From a checkpoint of a small transformer trained on Wikipedia: 12 layers, 9 heads of 64.
Each number is 128 + 32 x the weight over its row's rms, rounded and kept within 0 to 255. Layers, rows and columns count from 0. The size above them is the row's rms in percent of the matrix's.

# layer 5 MLP down (transposed), 2304x576, rms 0.0199, rows 2084-2100, columns 288-383
size [116 106 101 128 104 107 108 131  78 123 115 106 113  65  69 103 119]
[[101 163 118 131 146 164 144 147 132 115 100  98  82 168 118 132 100  82  81 152 219 187 141 145 127 123 119 103  99  88 146  83 159  87 159  96 143  78 120 139 121 133 117  82 125  75 106 113  95 121 205 111 114 151 115 128 165 149 122 148 121 129  51 132 149 140  95  72 166 149 116  98 111 133 149 133 134 129 119 136 120  66 154 157  92 131  75  55 159 130 146 113 130 121 102 165]
 [163 183 118 105 107 155 127 130 158 116 125  99 134 126 157 129  83  99  91 182 133 114 111 118 115 147 138  84 120 121  62 141 107  48 153  90 166  88 126 189 107  92 113  57  80 104 124  93 171 138 110 104  84 107 159 133 209 114 165 113  97  96  77  88 114 145 146 137 140 139 117 102 162 183  91 169 110 139 105 130 160 185  82 112 158 150  87 169 162 102  93 134 154 135 193 182]
 [135 101 102  87 107 157 147  87 177 131 134 136 112 131 104 178 105  82 110  69 147 158 102 150 110 122 154 114 118  70  92 157  96  84 130 173 108 154 123 112 104 110 157 126 151 131 169 170 117 115 169  89 127 122 107  83 162 142 130 112 117 146  94 119 102 149 161  82 187 105 163 103 134 119 123 167 102 123 114 160 149 168  33 152 133 154 135 182  72 111 110 116 117 156 109 113]
 [109 139 125 101 118 167 134 117  99 129  51 178  82 175 126  92 128 163  93 127 126 167 161 144 110 115 175 123  84 119 137  81 153  99 116 125 157 167 143 139 104 191 134 112 111 128 132 119 158 113 104 146 172  68 126 165 175 165 143  87 108 128 161  88 106 120 184  86 200  98 125 118  71 225 119 166 194 108 138  83 153 173 128  53 126 114  62 120 139  84 144 124 170 102  78 192]
 [223 128 131 153  97 135 110 130  89 172 116 114 103 172 174 153 126  77  74 114 159 175 153 154  90 144 121 154 154 129  76 170 180 177  93 104 116 142 133 132 155 117 134 114  87 127 112 121 134  97 133 139 103 162  96 166 183 130 174  82 155 104 148 178 135 173 131 109 171 100 101 149 106  81 103 156 132 124 143 133 116 194 137  51 134 139 116  76 150 154  85  62 142 129 122 130]
 [ 99 153 149 118 155 137 139 124 109 153 129 111 116 155  98  94 110  98 217 108 132 133 159 120 110  85 142 118 132 122  82 131 108 118 134 100 101 148 116 138 120  60 117  87 144 157 140  81 223 126 148 129 155 103 103 131  96 168 151  81  88 209 118 171 100 140 129 127 154 125 129 136 129 169 118 149 165  75 142 100  99 138 190  86 131  96 165 164 165 107 146 140 191 113 126 121]
 [ 75 102 122 119 172 122 159 210 148 164 167 139  98 147 159 144 127  57 184 103  78 150 133 152 123 140 140 189 128  94 172 124  84 200 177 168 116 119 155 136  98 132 136  84  93 122  95 156  89 126  81 160 100 130 122  44 144 125 134 171 142 136 100 107 124 130 128 130  80 203 180  91 126 136  64 163 126 162 143 105 110 153  36 134  97 132 142 143 110 119 129 122 173 139  78  88]
 [ 79 127 138 122 108 121 133 120 150 132  97 171 113 121 235 100  88 149 168 179 159 125 108 146 122 133 143 113 134 182 115  49 121 112 101 149  73 188 129  69  76 199 121 141 131 116 105 135 190 160 115 118 149 109 143 110  82 110  97 125 152 170  96 123 129 170 135  90 127 107  70 124 155 130 126 144 149 129 118 158 156 157 125  53 121 124 166 140 168 174 116 166  92 165 126 104]
 [140 179 111 147 134  98 133 218 168  83 105 131  56 142 146 125 141 125 170 111 213 162 177 112 115  97  88  89 100 104 100 145 153 134 111 124 108 138 106 130 113 145 122 153 165 167 159 126  69  76 173 168 136 129 117  64  97 112 122 140 139  87 145 171 114 118 129 158  81  87  73  64 154 146  99 136 127 158 109 209 123 106  83 135 124 133 134 121 143 117  89 125 126  88 135 150]
 [136 142 136 163 142 158 174 179  75 114 163 177 109  95 107 118 168 127 139 176 109 123 184 114 141 151 146 118 103  98 153  67 134 133 123 100 184 131  95 107  74 183 112 150  96  71 141 121 132 118 122 106 129 207 119 144 133 158  83  84 162  89 104 111 163 109 163  68 157 129 115 167 121 150  49 138 197 178  89  94 185 137 132 155  88 159 133 144 127 142 138 125 122  82 139 138]
 [133  66 147 165 158 110  97  96 155 106 120 110 193 138  77 115 151 136 157  52  93 103 168 139  92 131 101 175 142 174 161 128 159 134 115 114 185 134 167 172 131  88 108  87 147  86 110 135 125 136  91 173 119 180 133 100 197 151 188 161 138 100 107 135 142 148 124 152 147 116 132 143 170 117 116  47  99  84 143 141 119 133 155 108  68  95 196 127 131 105 100 115 151 179 177 200]
 [161  85 136 200  76 139 101 182 122 119  67 123 125 135  79 127 104  73 166 163 105 142  82  98  93  91 119  97 164 111  87 127 150 102  86  70 185 147 132 105 205 129 180 149 125 147 146 119  81  69  62 152 171 111 146 130 158 179 138 128  85  82 219 127  99 191 196  95  82  83 108 127 111 125 153 197 128 105  94  85 138 157 159 169  84 103 113 125  99 145 115 133 110 134 113 183]
 [ 68  53 118 102 117 124 112 163 136 114  99 167 165  98 149  99 148 179 130 149 157  56 137 129 142 122  73 149 116 163  63 169 124 112 106 145 145 155 159  98 134 102 148 110 212 212 167 136 112  94 164 157 105 109 128 132 118 118 141 132  87 145 189 172 115 122  41  92 158 124  71 123 149 161  98 182  96  67 122  91 168 117  87 129  73  52 118 123 134 119 113 102 144 152 132 121]
 [118 157  71 116  74 108  94 157  95  93 129 139 118 146 164 136 189 197  16 131 176  96 114 121  79  74  99 224  87 126 190 120 102 119 113 163 132  97  58  77 164 141 125 102 144 127  83  76 135 124 157 121 121 112 125 100 114 131 140  85 116 107 140  79 143  95 170 107 160 109 169  42 138 129  92 136 150 131 116  67 154 134 105 123 146 126  77  72 137 135 161 133 177 124 106 116]
 [152 113 143 200 150  60 148  83 140 117 151 107 102 114 147 111 119  81 125 121 132 119 122 154  84 123 111 102 115  76 113  92 136 131 162 110 152 118 132 137 106 110 155  85 142 153 116 143 129 154 162 125  99 113 150  96 112 149 129 166 160 101 156 155 145 125  94 130  95 107 145 111 171 154 109 215  99 203 121 150 118 165 131 166 153 168 124 132 157 137 144 111 115 103 170 153]
 [129 128 112 102 158 196 103  87 118  83 136 150 124 121  76 133 182 154 100  80 137 186 167 113  98 141 140 151 140 150 161  62 132 158 112 137 134  90 136 102 168 162 129 104 184 120 112 147  84 158 155 122  98 159  98 132 112 107 134 130 199  61 124 147 116 133 172  90 156  74 166 110 126  64 127 127 157 162  96  62 101 113  98 152 139 101 129  95 154 101 163 180 157  71 124  98]
 [104 144 104  88 117 137 109  94 103 137 163 185 137 146  55 120 151 127 187 101 109 153 162  79 142 193 130 166 105 166 106 168  93 139 112 131  98 101 129 156 161 138 123  44 138 102 156 107 177 119 204 145 139 149  66 161 138 183 115 111 105 152 177 119 156  97  97 149 120 121 190  76 136 124 125 150 151 132 178 141 155 125 150  96 182 157 117 143 132 151 139 125  81 111 102 124]]
# layer 5 MLP up, 2304x576, rms 0.0235, rows 2085-2100, columns 288-383
size [104 105 116 103 101 111 111  90 114 107 106 110  97  84 106 104]
[[143 163 113  96  93 116 129  92 132 148 114 136 121 125 107 154  99  77 147 134 100 210 139  23 115 142 117  94 139  69 156  98 130 173  96 121 130 107 174 166 168 160 126  76 142 157 158 173 101 106 131 164 111 140 156  89 131 147 168  86  93 130 121 197 102 160 110 143 116 131 158 103 114 130 129 113 160 142 127 131 145 122  81  69 149 122 104  67 134 105 156 111 145 128  69 110]
 [171 161 132 167 100  55 158 145 107 207 140 126 133 133 100 140  84 168  58 135  96 127  64 147 101 120 132 153  92 108 104  62 133 179 107 142 105 129 132 121 124 127 128  56 128 137 130 124 172 140 155  65 105 122 156 106  68 121 131 143 115 105 173  80 163 117 189  57  98 160 138 106 134 172 136  42 160  68  69 171  92  84 120 153 139 109  90  47 175 140 136 101 151  93 104 112]
 [168 148 120 149  79 113 141 117 171 118 137 116 105 152 178 155 124 140  56 112 169 168 122  85 105  98  71 160 143 134 147 127  99 154 126  62 107  89 177 161  83 162 202  66 157 151 129  66 114 128 137 137 202  92 149 134  86 135 143 117  95 132 151 189 151 106 118 140 145 161 116 116 109 145  93  93 111 184 149 127 155 121 142  52 109 155 115 126 154 146 113  77 156  85 123  88]
 [ 69 107 161 139 178 149 171 135 103  95 137 157 129  74 145 146 122 116 148 121  91 126  68 128 115 185 134 148 109  88 151 110 118 133 138 125 110 131 142 140 122 141 130 114 156 134 191 123 144 141 103 130 101  94 149 115  90 138 111 134 111 135  76 140 102 129 118 142 101 173 120 115 157 134  81 126 115  89 206  95 118 107  98 142 118 136 211 120 116 179 124 119 109 127 143 134]
 [104 123 144  45 160 130 102 187 140 153 101 155 109 158 168 153 116 114 118 118 145 138 138 122 148  88  90 124 142  69 112 135 129 149  72 170  95 138 141 185 124 150 102 127 101 152 119 143 107 132  96 126 106  81 119 105 110 195 139 192 210 149 131 132 149 104 149 159 130 147 139 178 163 118 201 104 148  75 120 160 141 137  23 126 140 209  81 140 114 180 109  80 109 175 134 110]
 [178  76 162 144 202 182 109 146 169 189 182 114 158 138 192 165 108 129  83  88 161  75 141 118 121 107 163 150 110  89 164 117 125 116 151  94  71  95 148 132  95 177 100 137  97  94 133  88 139 205 162 165 155 123 120  99 185 146 130 174 127 116 142 154 170 124 129 173  90 115 146 120 115 113 114 151 144 139 160 143 157 169  68 157 131  92 174 114 116  82 148 139 132 142 101  97]
 [174 148 148  78 110 131 128 135 124 197 147 185 122 126 146 147 104  68 122 116 133 102 107 117 154 146 152 134  76  96 127  21 129 115 100 163  90 124 165  97 182 150 117 179 133 161 171 189 136  97 125 142 150 182 116 111 154 153 106 104 163 163 142 146 140 108 165  77 101 155 107 120 111 130  68 156 123 133 106 182 105 139  90 128 109 140 114 140 113  80 196 131 107  90 112 156]
 [144 128 140 175 102 145 117 129  79 145 127 145 145 153 160 138 153 166  85 123 194 114 115 110 159 132 124 122  99 147 111  94 109 121 101 112 149  78  73 113 144  87 146 130 180 126 162 150 133 180 150 167 128 181 112 191 128 157 163 134  88 184 127 119 131 130 124 161 143 158 114 156  76 154 151 130 130 115  79 125 111  75 100 123  87 168 170 178  94 112 154 130 151 161 121 115]
 [141 214 125 119 172 126 121  82 107 134 111 104 152  83  54 163 105 115  80 118 121 175  85 113 128 160  94 150 129 159 122 104 144 185 151 143 160  46 137 157 108 184 137  96 111 105 152  67  81 137 165 151 117 154 105 145 157 140 109 123 169 136 101 131 194 141  96 177 127  89 169 135 134 102 191  68 138 124 122 138 148  92 165 110 116 209 174 108  51 154 151 130 142 145  53 103]
 [132 123  76  95 180 158 217 150  96 106 151 154  95 145 134 117 124 141 139 142 174 152 134  71  72 126 165  91 130 145 138 110 100 120 102 130  94 105 146 109 139 183 139 102 127 151 131 160  50 168 173 131 148 115 176 123  94 125 118 153 131 130 141 177 110 177  90 156 185 119 142 129  84 153 163 181 136 187 140 141 109 102  99 135 134 125 111 147  98 149  93 129 124 153  98 108]
 [127 138 159 153 102  66 166 102 148 121 140 145  82 137 132 107  78 140 111 133 141  84  57 140 108 107 136 161  99 116 149  56  89 129 155 100 164 115 130 143 131 218 138  85  87 164  84 136 106 129  77 115 121 119 103 172 140 144 162 153 134 165 106 118 132 191 111 119  78 111 124 136  97 148 117 160  99  83 140 141 116  87 120  58 152 141 174 110 124 127  80 121  46 161  82 105]
 [168 163 124 131 183 134 140 188 121 123 145 157  23 120 105 130 111  62  53 123  97 149 117 112 131 128  90 140 142 142 116  93 108 168 174  80 151 130 109 108 195  72 143 106 168  97 141 156  95 140  71 150 167 157 174 185 141 121 126 132 165 128 140 145 124 154 108 150 132 176 196 127 154 119 126 131 138 133 157 164  95 173 161 131 102 138 104  42 111 101 133 104 194 112 153  99]
 [102 152  85 164 154 208 192 144 130 124 180 117 102 117 121 139 105 120 159  87 104 145  96 115 156 118 153 138 172 121  92 132 147 139 134 160 134  94 186 152 107 150 120 118 150 150 117 162 102 116 101 115  89 112 128 150 141 152  93 132 150 129 163 132 143  84  94 149 106 171 190  99 103  67 123  81 129 197 140 117 137 143  89 173  78 133 146 186 130 144 120 101 175 105  98 131]
 [138 184 115 142 113 128 103 122 107 163  74 112 156 180  88 136 151 141 124 100 147 137 118 137 118  93 136 101 118 106 122 131 176  85 109 112 122 149 106 146  96 115 153 171 118 154  83  93 102 113 110 107 171  74 127  99 103 128 132 121 154 138 150 129 148 177 111 129 142 168 189 108 132 158 131  84 142 127 150  81 111 163  80 106 103 159 137 144 112 154 143 133  78 117 109 118]
 [102 112 122 161 144 121 109  91 147 132 132 123 119  94  87 150  90 189 116  87 148 135 153 159 147 146 103 153 114  55 149 135 138 140 103 118 163 101 200 191  93 146  75 147 112 104 118 174  84  95  76 172 122  94  99  96 104  96 125 181 103 142 157  58 128 200 139  71 114 131  92 148 102 150 134 142 146 154 136 127 152  78   8  91 130  97 153 131  54 109 157 108  95 146 118 190]
 [106 108  77 152 106 132 188  83  80 175 105  99 160 156 185 106  84 131 129  63  88 121  91 103 136  65 183 114 123 111  90  94  94 175 117 126 144 137 129 100 198 156  86 120 124 150 145 117 149 181 118 121 139 163 166  99 184 165 163 128  93 123 176 122 119 155 108 158 149 155 127 155  97 114 178 140 149 160 106 138 123 144  76 132  82 129 124 144 129  99 152 131 160 131 143 170]]